Each number is 500 + 50 x the weight over its row's rms, rounded and kept within 0 to 999. Layers, rows and columns count from 0. Numbers have three digits each. The size before them is the row's rms in percent of the matrix's.

# o: layer 6 attention output (transposed), 768x768, rms 0.0347, rows 538-569, columns 96-191
# v: layer 6 attention value, 768x768, rms 0.0381, rows 539-570, columns 96-191
o538 096:558414499540465592511582408504454419473485520536485424446528486501554511610466459466426460450449479503472561560421473514441463436493553457389487603472558445514432489500478583428499579496488503502507520413536528521499525470487521451402494471517520501503462498497473379542521450539579467514
v539 100:538491438501541485582510505547487501522480484568492512483461500554488547626481603561445584540524429443498506476507459557445467568492516552472510483550457447416482450393588581448535553485503460454480591502557445483509443459534540409586479549546421426481435577421483531475505455444531423467
o539 097:592478422450504398439511497537478446526524494391546502502609499512409565457550445484484551517475405573534523581474530417499563518480451383580471522464503532500454512437493489527454560588497428503607546444508537534497549586507488544471503561469499522511548546434606522540490483420509478444
v540 098:508552569464463479598476557501380532580485648491616455461491397489434496581522497594502459526455533572512524480496606411471472475461525437526572512434461530442457493514546567516443540398564454478451560464472549430479479510454491411521485463544575439456504533498484566503410537362396453488
o540 099:448447502493508529428542427470533480488371506505518474495428540574488514572317569523476514480559475595529488564441498444533593432570418523470568540607494485525400501411476530551459498517515497541422446495512509491468460452598521592539518487517464523573533456437534481580504512492461447515
v541 099:513455557498540512458464554495498478539467455491555428453456418487650519496558518503519500524482566464441520641555508618575523533540447515393459424487512445445507457556460459567518486576359606441512519557529584518516548486466429457419511449479477512443534504486412609429494451540557412530
o541 100:500545498529483470521389378553525537419480527488482516587463542539491574565465477559509583506453426504451582476580549503476441587466498361529510465529442508483595508583574437520411489467517453468556439600601489482463496559509432532498443536523444534619572553530423449508437498448570444468
v542 102:439565444502495405457386507482472471463492573429507537427463455418433417489539501407480481503457496524540522550490431653557553572533402474561494523441560545490509507594494572502495552480504531487463472488496510524504500520444683528405594541541462584645518468560438420545595499529535457470
o542 100:526595510628502616555545496517530480528586504529533498492479525478475573521445518474494396526459535449556475420394567550462529532580507595474562546500581445440538504529508337456512420551439490478525486485530517604515497478495512443489588508408502489422401508429454504520446435518421464531
v543 097:485543477479506580532482360580492533505527525493575559579525475598546460410442503541552524617539592431590541488477539511572493529408575426435559568565417587472501527553416438481497471525423532426417495554505413580536522445606516510517384593503462415457452427609500576552501598584458528559
o543 097:513535517558594495435524530537557493441517458520417520445471471503487506517551487432578550491488515396436543536504516413505463477553530451536417539428519464478533566509458605499505525464499489445517567580462548488501401518601518498382557418459549591602545540563565556516493562530455464572
v544 100:561548539427550429501492598608404516409495427505495473457439556522437474510467440476490476420515494495506510449437505531439495500549415507467497488551505546510558486537515489477513494510541389417577426559478531494464490533562557439601544613485552418511426484518565498461556528461510517494
o544 101:556453372565522533437513564409422491593529563471482435507578539493468533552560480509533516486410517449618465488523453462468348487503389443464537527451421556564583567455493543572499473549545553572463522451390508507514509441419456519495547518500493576494591505466466447497552380522464496456
v545 097:555562574409439491531480405503512456472446491504496494488543563585474544415460424571439490446520549558535406496502424543603593539524564499464508434478519441405426618532557604441445496481369545503511471476511498605472538537411608576437484509542441559486499515595500492530497465479509482480
o545 096:498479440439483445422573563425464545475482534485431481541503537409455549462472464502510546609497504538545491473530499487547391522546470552452537500565427505519510546518521430474539457587490520465611552486387548512434503485480409525553490543537506444484493474521374582529454452591525473533
v546 095:578515466439479542451503497494527532518528488432523406478559518451486459375600459508522435402518500484559436507510507548547556537531462496373414623481482529452431534610399479436495482520563489375491532481466482435528486453546493545544457395436505549526577512513531543402444540507484613461
o546 096:586458475535534450452510517449469483463485524466462500493478447549523506511497524512554504436517546515377511462419500454605516460483483496486520505455564466572584537481519444436506503562466514505469397534375426473440530572539540516501407513495492552546464496548514470585562544466509513402
v547 098:470533577568516520534480524475499412497445451421501490568434495470490554502474454466496588532503475497485460599483523457488501425563495535546462454498562584477425507476474581476447466493408583480464540513482512578496504408531567413503435500477496434530553367487532491502441461495455540473
o547 100:440462467541439523505413479494467565499485497558497459522451507488546578540488496514488472556553534464451594486529504486471488609461487513528518557471549477502464539530600527474514541510542557428584497470421430614498557460494442540473502428493493506572553533513604582590448459468519532462
v548 098:479471449532592522451513493505494540561430473540494546344480472520595547526500477517450518542424468432448466510485488517486384522488515656483612516540498497476514517528503495503649436475567581467438551485588470442568503498493478481511557455522504458433451542511585500436510523582425428453
o548 101:490494506505531507567467523539416499570541504556524439579423510476467623568482445556522435545518458519559547478503532532574442404479536579523462520338549476473459574536534598538529528522487553575419442434429524508535533476573512499503515508413494600600540462474502448577460533442455641536
v549 097:477469470496505517553540461460547476582435461575496455469537476454502423469463471510508463483442508454480483495505454497556532537523453431433547506505426458438452534538565440517486554543518424510541550473581586469558526378531450493469431483490395402512499486555464534419576498528568467507
o549 099:479501357510480491482420447429545529476494470439485435532499433468471528495548497513489481466548480436516447492498430593473507509517472368472481456488539431525446515501557461547518474404568494526476558553495438530430445617505509474412508416492493571460540528535522429511530539513477533517
v550 096:447471494498473435565443491538510518506447493398567468506521578538564550523486521498505459579511525529475487441523452489624578429444418559565540525531418510420595480561573507523475447420429532558454441512530458520484504500489524486394577447480492375555484491534541498491506423544543526424
o550 097:603496541523547469489532543477516481513479488461495607539427540433417492494453425533444493541536500617439482525520459431381568518510431473582422438461441448513492530524506521589576519505432484552465546438483466450481482583551452437506469455418538596458490523593554485514491443437500450487
v551 099:552515514579527478462601500550487528508540582521446496557491422492483593659598503505478566602541477525458533498493455517459577406537485542538566556554342482599443436457551518486551534505517439531534511569543404478393447490502440471429487568496529529512455566555511547487458526586530540519
o551 094:423522524494490475514549414509556473452428589488506500555494539525447446455345503441550436570436483497587490581456534495504516668524516396470476484452403509513484554483476524499494487507548510580510509506532520413502493504508489473569400425601467469411529493551459506477602552570459570595
v552 098:539510476522464504603488491502533453456467499501513543435501466459601519576468535506507509491439465567480494466489424540491529446546433440523461429460484524551481443609491435540446496394519456439438415458567497517504552530458557487487503449500515509449445513443536556424523342473525521575
o552 098:523484475557491481497516603443475518412495460541517485407496480510427477464406511590433492458515428455512560450470542439457518568457555430517514398547508460561528534486522585548473486554535482499529542567464533457584477490437466489433518512519578560437582450485460506453543560532464488586
v553 099:483564502471545493492505536484470456536463396482492609479509541465379452553548501516460524559580439525505441478564507527533551431470497578489529363519454502550607466455614578433469489485469563531577496421507520505485521448568479534540492443558421542495509520528516500490493463485475511513
o553 101:466402500571449454575446457488531489473507571615472524521466535505500637478501461569519474532467491464445483521470477545516525486542496519490514554421442516479531556603457477547448510471491499412564468492513520559489575551423404472428508458410529511494479515532511462439464497464478496438
v554 097:464538503436525476547458487492469489569529516448517488532579469504524581498493530536409469429425445468535452449519582455451578421472529490487441480491539408523594444491487414526535540413451527551496539516514459468468462526497621405405517529440452523448518500503487511592470499450439485457
o554 096:454466613464536408559475426491513525546503595536515444459494484474540491490462479468635469567632459493616509489478448537512529453503468496510459518511515610581576447607410461521484478502548466493502515464450499462499468462461455471499591471503414522470526582496555556486479533326340496448
v555 100:549497437472523465442534464596450458563550497496529556456517587519480508496566487513484514454439529410517520468562506538564470492494429512470556491546482526406590436437473552486540461551505433444476514470516463459404483604565436431455487495515498533554533441489503577526472584497619447547
o555 097:523464553542549406481440537502510577551404589549480592511495487466541589496479466411491438525532552504473412523471558425499472520540518472530371485425424471503546517530507555500510520498469530625500556454470571437481472452451590571489506520499483474518481449503467456551568453392522488485
v556 093:434467465541521445526448484633570484535551455536505450522460537465536445528464501505486514516483490591461526466497410517464495434495478542428523455493490458573507528501557472475454497517477557531463461491546460516535434480477496540519484607548512597487531530537442486486580600462589440528
o556 096:421469437492508446511465527461436421491492451577476493520468500495463535484546537542442493495526556408417407525510498478453547454543509496460466386422503545427557446537549511520347567521526408487495507510477532498516520537518416481519360535432524548535526556439490513489433543465548487446
v557 096:465567476518514466462596478540591484472541512433522507515540571524473478542600487504522492537551585402488547446582387505588564453569557505488582515523587449481530509524516360453515504569393514559460496494416434469424538473469455562528428402514476538481420392504512481540540483512502473425
o557 097:431440490463467491504468464406492454393510478478479511526531478502428524493402532414516517554420542550547526391510537558532431507488586502471423595457560540494529519494480552508443445536520458457522488529516598511542531504399515523564472577593469539505484492584477548630485481511414492483
v558 101:562487510525583498589461427483453356488596494402530571383495497498402521493544514504507516443396443494507498520544649478537455571550506509485551603451475434416461556533520537516529645412441591571514487438495470479493495479500473522441469496474550480406514532497484555502586572471535521537
o558 099:441495568386473468511547566442548614501487467542485482468448589610588409520456478542507500524499481432490636510510464473498485484504480466480491464460548580476448426474481409530582411479511555436509520445472501467447529523496492532529418482542521519454489483532562482531500494478506423493
v559 095:518573576593501538557434497489437521502534539508514517538520466475500435489429502534367449472419509443471546394498539617474418563566489503507524392493524509506453503454544539476532538504444446521547507462537555506534421504546493509557503445441590567470481507510463516547532530591346452466
o559 099:531447482531509490446466494397439524455426454509483473476495491458521494393534510469503456565543468458644580501492490468480489486529499442469360484538554501511498513521580421401463448577512551489523490528490484413386535460491494533541560516578472465470523544416459464488521540523485491514
v560 101:519591490501487571511476502506463474500374468590446536474488477397522561513506553474482477527527534438494513477448536555419418501506436578415530546444474493512632499418455469490494444469472529448447510612487513452396481474467460455498495499501443547463439529586505553504499595474421559445
o560 099:445543525514512556500482472548515499504498511510472468515558461495546454467620518518474402485543563449522454478457470412559471556436601570481469557538456542521505427521495603541423547525576528480497534492471510443514553452481507469441567498502454503508523609480486457546520635505413495534
v561 097:487555477368583559537486510511457501522533467488404518566517575520453425537533608624496483412499467364469466567453501525408481518471475512511517436492484543432548571482502470466536408518458506514520474498455498484561447520474574495442536511560458519536493460476475407583463473465460403539
o561 098:449519468518537490497537409614455521522504467480481522442416541461496517566502433329450592449495503537481469422608456412499486444477558557496497471578443553542525472565580518566419558473475531434424450450471467492563466456511550498462450447520445389502550536637576561476522481555488557530
v562 098:549499483510508513581498524500550622548554513505545574504453650527470507511585532475496469578524503456524543498559473379538561515465480493435409448502618603406478522497515548509454579439525520572520478474470580458581520504488522557497569512493527480513473469588487491546437473569517537499
o562 096:517446438421547431390540455469466455452445483492537459561445538380495431470514505519462465511538539535511541456432490483380447469417531577491501515500486492521501582506497407466417423600514510560473536479471472583366530523464473494514540545585515419504505511518485520446498517391441500449
v563 094:479421415472551475374624476538420473423533490491449487479501418506536410451435593428537536452574593541528599491614540485498442439463511504507469455507499510513520477510464542434616483458473523480485480542539448431559518559486475483488463419501423472469494447477413468510508463523516550448
o563 093:610477461488522534654451481469559570440556482549526573586507480423476586458561462480470454465411521444562430425515529517493527464497573558511503518498435522531454534536441454554511546481352451423485566451550432429476503551517535575545579522525510528507544370541547501440530558521498453483
v564 099:530423542490489545430493480473482538510462480500561444480485410479387515584423455480411547478506484456488470462431478572501467395459505482396485477504481429414516528515484489485550486400539460490464559496456536469561505370513437538476504425518574509496478553503525570539606478441456509484
o564 099:499507514527520470510471597486397459410478537509514572544469524463534482569537469453535466503466553529477479457411512458470545496487431417507521453497489545491550469519470336537495490607505543522427395549616474545453457625538445462495531538516415493490483517545544437538546564549537453575
v565 097:531522500544552550575528553470509501533507539455499481474533413394497573492534478503506550448554677569439537530550510515436521470428419462521499519512579513446538463597601471470531362495546470476524535487607528580513423470547613610486458524487495506541527504435467471421521481555492483455
o565 098:490461447497448564513500439460457472421478443533401509521539414624484498556529500525468585489501510437481614473470424542469414555446480446479600499468498504429515468456538504494497459466519458501456554531540471488537552413481528569507471429515551618574548614451517547654558464526473554482
v566 098:539437517492404582463511546439482568457533500475501527505608453518436508542488575561544451517517584518520510565467563505447568566506451551547509492543615464603589493546537436450476488480412549439433557407550462537489498479549555435512480436491522542523525517503471497499498420558599497536
o566 099:480521412483562463529422475460535489511501540486533481471513515511464443485515463510520555391490485471509540495560494451478551509513505469479410511403509518490562474490587542487605468501450430547499411599477529468527404537454425529509489531561611550476493489554469475479571467518443501484
v567 100:461490581530490463573430514532498565518481475534498596478488527520564444455459525505468503451449427539634480513451338515589470491529503539410530497473469581517477457464464521524488488531433464532499479527599487532454551455537509522472481529592446491485514553564474506530492580530563506464
o567 098:568485491495446505494507464533538404590497531497545480483478420479511577488517533474544461589472481505444534562517610498476459458608515460508430554464468560454393526521519527471437482553714501601392589491428491523493470546464493573513470544513406457486485383466429573482515459467495400482
v568 103:499525566492482489455540504499468483515463450522488514410491572513483531496534495544597526520492451513461489444518581607419534422578463576538499490456492469466490462543520468495494509466468544518516539559469475561505463381517452498509446518557575517495542523527515495499602445565545578498
o568 102:539455499520506613434426514546434507454502556483533529522459521536557455447480451447546541508413500520512523533518441517450468603442481464382423476572537474479406437441479459601454516480471607489542483468462488482477537508541556540554470476459489551367523507512491505466433508519483497539
v569 098:550535518522516536488459504525507466510557503507473502473528392527450523452562453540578433616434392541483423447457515442509486467552536590504387484470378515574485501539456521419605515446525456591571393471416431424430447503522501469438503556500583518577504488504508545482511453550517387547
o569 097:510529461487512587425443462482467604591433419482492363488566511488500510491440465505546536547447465491599603495524451457487540468464487499490531460463513567510418469533468501511506399531417573389539519544503564496556477551455473489428531480481567470476493517605490537401465531475480550407
v570 095:564542528532598417409577510491529552516453497503548561476477518415491436570516485469435470486551465481566551460436417509502486474563520438532471553371502521447471551562508530473585579463540539491524488463502489440453485558490474468509456537562514504455517545548581511493530505625481442445